From a checkpoint of a small transformer trained on Wikipedia: a variant of SOAP for these matrices.
Each number is 500 + 25 x the weight over its row's rms, rounded and kept within 0 to 999. Layers, rows and columns count from 0. Numbers have three digits each. The size before them is the row's rms in percent of the matrix's.

# up: layer 12 MLP up, 640x320, rms 0.0815, rows 511-541, columns 192-255
# down: layer 12 MLP down (transposed), 640x320, rms 0.0762, rows 511-541, columns 192-255
# gate: layer 12 MLP gate, 640x320, rms 0.0778, rows 512-542, columns 192-255
up511 104:533516481497550454486500483530456509469485514507513516506540513468474455480468500485511483481480521463540496500454496510477528509532486496534518515504498495522505543505547492520483521464511513
down511 104:475533495543485499498503519553509479495531488516518476489482519518450517505531478500506493482496469492483493534506469504470476473491464501503521411482496491508536488476438533483513504480488505
gate512 098:447503523511497431486496514530495475532494516485455467451537507477471545435479505480497530470517512517512490512495512516494537511506495474500494495490486484504508523506526491502466477491533519
up512 100:486578500518497501501473508486489488485540475468488472476516509500489457479500533478516514491508493468510433543532513540511524531522504477478522539477502470515467502464491508561492509497515512
down512 099:486508501493511483497489501497511461501534474490516483477463488478501464570532464511527529500494488500517511496492505472550455473538509470472553516517539515457450512502492479472449488508530526
gate513 105:484534525488533519524465493512527475530504481487503536497478477532473511509556498482501510496481484452569537474493465520493528519462507532550432516475517528511459526510482517465510531500486521
up513 098:546489519506514532468498516501537488523482476505517498486513536503510490512474538454486516468473476493579530520488538478485532503485539507518459515494498528515510463509506500489480522482484510
down513 098:498514506484557469541492494555519502494531489501454500527471479549498507554539476484492557486475503511563472485506512509543478507501495484508499518490521439490487489508495506470505525474476504
gate514 112:528503542435531492501485489494545512492480486556499516480499467470504521465485521536535523505451497497450469462502473463478526543514507466523487540474468479518506545509543461493525492478458500
up514 105:476462498463534500494502481474458538519487531507484520455550519487504502484498498468533499465508507468480494519449509521453501476467540543538538523535450481520474529489533447500574525503525476
down514 099:471575486493457546489503498501507492455486536490510500478544523515505500517508531467475532487524549533533481492535471529491492511439476550497517495504550519478483520490520521500487513474484466
gate515 104:507522464518486454508547506464543508468488502473503513477486467508504538480459497497472515517534517494492507506499532465457460485457463486477471501534517522550455507466505473529487510519499536
up515 099:487512534528484479475524491520543497488481478505452533523472500485550501546502495514531504471487458480486472486492525538547520517481467470482492501533472528489519489493510490467476497541508494
down515 101:513483468486513509460532503469493508501510494494521550512502487490454505547528513476469495460486468498481503452538506551468524467476505469480539514534458482500532455503524497504479515485539452
gate516 099:526519510535499513466520492523504500524509538506492504521436494503518481497489479463498475519489446513507545509496514508517514465467463498461508454513509481470484496460465487505527483514482546
up516 100:443448490504541461463507505457524519514510479492482484504490515510466486477517497495556483529499516501496508522499483511532509484483542511461512507418501505513508482520527507508533517511502501
down516 097:504493496511528451493543522540463467492548500509474506539515471511477504496519467501501508553484510478489525503523525512477508531515509483462478495475516517506512503510487469550537497515515492
gate517 104:519519511490497494503537465511510509498478528497503517502486506459501498505473561514474497493544472531490492469505511527485528480527522496513457457509492481493499547484502472465464516487511478
up517 108:500448496484515529505486501484529524497494474483494503478481529465513539480543526505510511523488523473554527531521513511481464495522516506481536495535513476491484507497493503487511494486525541
down517 105:465470472475500473485510477530490489568513476486507490516479527498540501462462502499457488498522462505483486509511517530480528507506534437450516476476468533540527519478476500502502501505502518
gate518 102:496520508492535468493490476459519510553477495483556499500517481492464508522538513519506463476508486477521537483550531500491489515505477520451511521512495564501507519559492508533511446478531502
up518 102:536530474515553495534498506484471445516530484525478504468501506493471527468478498515527480503489511449454474460487491494531460477480473517498478495509491457529502475502497471475441496473493471
down518 100:496501434565503522502513477509502492539491521545507481521487464502486501506501492547503481500539566478504473484499527539480507520530489483518524524545490536469510498473461524520487467467528535
gate519 099:519495503491477486480522475523503503525480520480508498447510475499512492494555503498471528489508572477535496498520503518529547450502512505513514486492512533477492495430500478466505544502462499
up519 096:526470491466473546506536481486535473503492479503551462485472518511496505506503496511520506486471547491453470486504534559550455510511490536504502493494500498522498507542463500484508510491477527
down519 099:485507487450523522514522516454461553528536518483525490484487473471485514512519500490476461524512526535498507529519520511497542499491483549521439546473467521518483499517503502517517513499497513
gate520 100:495533521535567500532487478490502512468510507474474478488466523488490464510509486490539510489515497447498509503474482502535526499455482541555494528492512478460488474516511516501524518459499492
up520 098:516506487479470481486526541522458494450526526508527474545494476466520480533469517507487487529479496519525480540518504527521498492515478495503544514539476500554493483476511442472496457496506541
down520 099:538466519493479510473510513487494520463545484527502507489486508523590502462511548470455511471459523510487529465502486470533530550498536505498460473501499525482545482480521544514508521481473510
gate521 097:504498453499482506485470501459466466488493534462490462510525482445535484444465526496503481507501527479484472478518503478475474519540509538496426476542508499495500486474486493520501471536494493
up521 096:471510538509493510522452487520488502528513542486508553530521491502480483527497565500498509491445477540420478473525484525496495497562494552514465487530498497496486509490549515507503469505502524
down521 098:514524500508475509480489522529499520519457498471525498522508492494462531499464500523522488524459472509493501502490511557552475467492506500479519502516509481519504495519463513521508485477504491
gate522 098:487509516503497488468541495483510499470489491499501479455492524508496544498499488464466508504510477501499476473487516479499505519508499485465518525482532518505480527506501478479501583524501538
up522 098:508482473498508511498535534458503535480459508473489451509510490497480571507472515488486507439490565505503487456485480487500508470458501505538499498486481487524496488501506510514442487531510512
down522 101:512486539550475500444443481470517513499481476517509514510490513527494506448486478485542476507577492524474544539538451449475504526477526479517490458493543514488504559502504517486516486518524463
gate523 106:491535562538475514463495459506478517494510539517497497504512509503513528497537493454467483505507473525458493476484508495532537489533527483492529491501518499489485443548507493497486494535503524
up523 099:475513519529457492498483474483469552466513516516490525566496506525512512450515538499515525506445527496504535533534512484543507484547514492525502496517513498530445447481496467476484527534511524
down523 098:520487498525481519456479493541479508478475518516530471477474498492497513516508487458492453514557485476499489488512492517528516498521512503495474468525484511462492507513509522525515520485487480
gate524 098:536479507517491499514447488529519495507521517494515511513538503494516526475459548533490511494499494500504472514502503525462584492508494513502538519522508473487485532518493489466501539460463490
up524 101:506548539474468490505516488485497464458494505498485480523459447533506481521498444494491495517502501515520496504503480487498519477488509489531518456509508507509510473497530507574483498533500477
down524 103:520529458519471486525490497525524477488485527496503537461513497494486495471516559500518488474506492481510491507456538511531475531506526468455456510525507475545477488471564509504505517491526547
gate525 104:481508515516507519505458514499473455481486463510495505515532480507446494532504530486485483500535521477496500528525518526516486532497512492475539494510488478496533479476524503480483522476491470
up525 100:450526505528542527467479529460514491511481534485474490471541552499477486539476482506477526462483477474503537507501483485487529474490482523524519515489479478475484476482531494488475474487489485
down525 095:483477503491524508475527541465457469479531489538493476504461518514474489518467433500505497516466515509466512520481523518575499457533470481519515539481509502513505507553480542526512481482518521
gate526 096:485506528509497488505484493531494492483486529504470508503525484485496502487505512510494469469507521474507558497500484455510488524471521494533482475489504477462511509493505469495500526490536523
up526 096:492510487545499487490506519503489478556501485493537501528479522529508485482489496566452514527518518498459505495568513533515565533496493564470504516534464518533491496495483542522475512467472506
down526 095:514470540486498492495510479510492501532517504529494450473477546565531526514464503482488509499514497496474504484494486521504453487446483508469496474479501465494490531505519511488523465560497516
gate527 101:508509507506503529512495521489543513466485443516506461499529516564474516513485472497475480507498530480488500533542482528494553514488519503497572514470498518543505469513508494542489513487489507
up527 098:570493553484535523511479476510521424445445530533513497466498546512479515481432508522473483506478488530504469492483489479553442519471519514570500502519473482497494531522492500518474557450495482
down527 098:486457500503505542549546485511518487475503489472488480523512472503489477493509484467483504455413457456489523520498537469502510523553496494490467499514455473483499496464501536478467498475481490
gate528 095:473534525505520532467510540462490508516489536505515483474510547485491516529506471525519493502513521470517487498475548511525523469518483507494490520474494516483580529484491503546474480495459499
up528 100:516504541491546529439481509494526499480532475529521532501518519481412476453538522473526486513521501515520520500474508489485520494542533504475478485506503486519498528504488499510488517532522495
down528 100:473502527497484470465526470489523522495509472470492468543489516475449524503470467464536490473493454455530471480507533494497539528494460469517459482497546499511490486532481481491559489496462523
gate529 100:496479493450492481570535498528490524538495491485459505476532525539482524525492521542509522464498515509549430488499476438490508485443499522556494499501521468524533515508553539528520504467511485
up529 100:479456517532512469464517509490458509507482494525505492483483491510502487492515536468502462515503461507464473511521498486531490552517502525526453542512482454484522517483501514505482472500536504
down529 096:460524487479488469510457479486509484474503488552488539490455471501492478503484493478484504487394479482523564514488527508513497480523501522480514508494516518497536435528439490512496491564534512
gate530 103:517454505506529540501503474509475484461528532511512535512506494539533552520499511534487450533498511463532510473476532490459496500539488471534529474517517472453498499500508476480503513502458495
up530 102:503518522502488468496496564463518511482506523505516491491514486507523438556566534492489470496532484468462521524496521498472515515506458497498496509519474503509470507504538490506513477480468496
down530 104:527469492492547511471450493455522494526509524498501477507539538487463468491486485562506510522506459522508505499499551508465518558498497501533473459548544553509489501472451480528478468482519499
gate531 101:491509491481535516547475505526475497474557496502497509507444507493468543512536519558495443513565527505525516528499506496471530478494502495540516527507481563466490527478466477466527523517545484
up531 103:523436493496511469525514506483523511552498515542542526525508496554497513477480508490515458501478523466486482513443484495517485494511530497532514494554495482524495508530512462502477484530480531
down531 104:501477506477519492498495521524454520483512517482529484480506494486516473508486536504505493478492504574478472505508436527470472469501533515487547475533482485503474522484500534461482519497462502
gate532 100:500503520475498508484503496465533491546499493518532491516503491518493535511515492505496532515502482506548491521546476528492483537534508500518489511515519490485538461504497528495511493470494542
up532 101:462479527498517484517474510469562502521493487549504529516504492448507496514484515522504489500492503509493535444485505525487519484550494529535500505517514524538474470497509537504458474504500469
down532 096:501480502534510456465507517525461501532495475499478516482506490481436505479501536539479557482505515457495501499470482536460547497465484500533481550484528517505492469501489535503474478521553492
gate533 100:471492485493513488450538493556461514528485502523506544486460476502512477504473485539513523534481521504516502489515492500526506505494494524504492524471440517518492506498484472440501493540509494
up533 100:469494602502472478502486526533463513545442499508513474509471520527511481491479495490535494463476497518490452486500480514491508499525519529486511522475467536516486527519495467510561477528514517
down533 099:490549478517502486488529459500473525481478536512502509502496445478494491519499535483542511523572501485522492528506487507502485485506474497485486522491455452458527493520478510501500477470512502
gate534 095:505476511532553522483526486512492465507494526452497521549492492533485494485530485508500470488489477500522487475470532474490506531529482521513466497508506494530480517520472535484489571509514502
up534 099:482477518524529493483550472492518491515490497488537489507504479525510513494526555527543510525506473524509494508496457502478504518551515504451489473499517504526511525525455502509534509521510533
down534 089:486507488502471515490537533481528473501484510468464484504483504450500481523505500518524495490477515532495484503500504466465463498515571548490529457486495500468537483484493493487474489525479516
gate535 100:495500475473501469525484464467499478535487504536505509511515485528527519468500481462537499485517506506522485482522477486482485495491498522495530527543529546490567498496487513476473523476461469
up535 101:457473455473512495472506460459509471509515472480513509511488495475493501508509511477518520482456543482499502504477491455510528471464518531478532480528499500512514520531522453522478502505528510
down535 102:489517519510459491527459530455468498524504501524488561511487489443463498464465520530512491553530507513518515470498496517457514531489514496503537506465517472511533525502504517529466504510535489
gate536 099:477510499505504504496499486509475472520531491451488544498501503492468484481506480477497523523512489470555495478509458494496582530493531450486508500523498513503471498490463518519492496500543518
up536 105:472518455524479493468515510498526480525507476442486497517505490497510469500507466453484508510499555525522488477527472516497525529473508495491484533478459473468486519483486487536511505474529491
down536 105:528501542498475499511510491486512516512480475478509486459507488491508485496514545478487516512484500523525495461536495468512497473507458542469493505478489512513475514508539493514545453525498496
gate537 099:472505484498534498521485521505535491512464485489497476512510484541494521491494495494484489503505467471501528518486520501473532516471479506513467497516461480506489528510478462522498464485522522
up537 101:478530498505486533491528465489493527532537502424546506502484511500512509490486474472529523495515515473539493505485437527493489538534521500521494525499513469523534529509511528479500517555477511
down537 102:500475527453488542529495489520494449518506456494479510483527515457550485513505553499476503568498566513482485509504545502499510536532490472546514490508469491526523522517474514457511525498504491
gate538 101:534524515511499488487466492510524508527512486510523517452511568480526529499540494489497479457529473503546522541462470465484510527513455519467539481489498501470469478510479503482535498514505503
up538 106:507521551479475475456522483511473468512491488520500506513509507530483496503520528501488428488468510509548552529538502525491494535509503493513507499557485469539544532497466522495527492483537503
down538 108:495526504476472516465538552488527449459491462505496516466512498497487551515458528521496543508498484527512507506493502498483517526472487489538489494454528509467491496494525490483512506527496511
gate539 095:503488490540532474516495508567533501470524472499482497502478520533522509524522544507464483470497484484530494453493491493475458526494549541523531524488539459496496493471471478468466516512528476
up539 097:519499530468499483557530490493498469471496454516451513498493490452474535500499534539476528496487484498496479480495509468488498514541545529464466506444469503514468535490503458519493449507447528
down539 101:519513489470527523488477516541483522494510519520503501477543507523496526510507549484443507499500504470509489492480503534487485532526499522501501531506501455499508514479540469478528485464515462
gate540 096:488483487496538525537479518497516517464445509478543522487528499533577493503515489472504513530489531522490548490489485529530485496489488507523530496490512495475463512478514487489474466526532533
up540 094:478498482490544487478534531532510527489489533510520513496487539503519499463443508541495521490521533492556491477451494502505500516464550518520532533553482501494515495506495501501464501481557495
down540 095:524488477484467481518502502497477501494493529480489511493492486513548483479484505555486537543526552462478469499461534491528472492500509513505507496530488479524484529521493505482484473497483522
gate541 098:488520482474462481479485509535550477492505531506507504523493465511518447479476509462452511481484487529492480486509491518532519456532478480501466454488534491525525541495527495540519508480515486
up541 099:503501529518440511539513508542534464506508503484549474491514497512485455501502526499496491456466557479504496474501500517511497450502475521486483500473499544489519507447520513539568502514512487
down541 098:489464459499525440472493493473537485499493500496539535494514520528452537503490504471471477505514498494529491506497475473534486492518516442471530545542464528491436475500487540484524492493478515
gate542 099:474522507520521539499464523485453510517511461459522490511523504519476465474514509504485545506529517527488480515500469521508546532485513476499470497513482491490466471450470497534463492489532486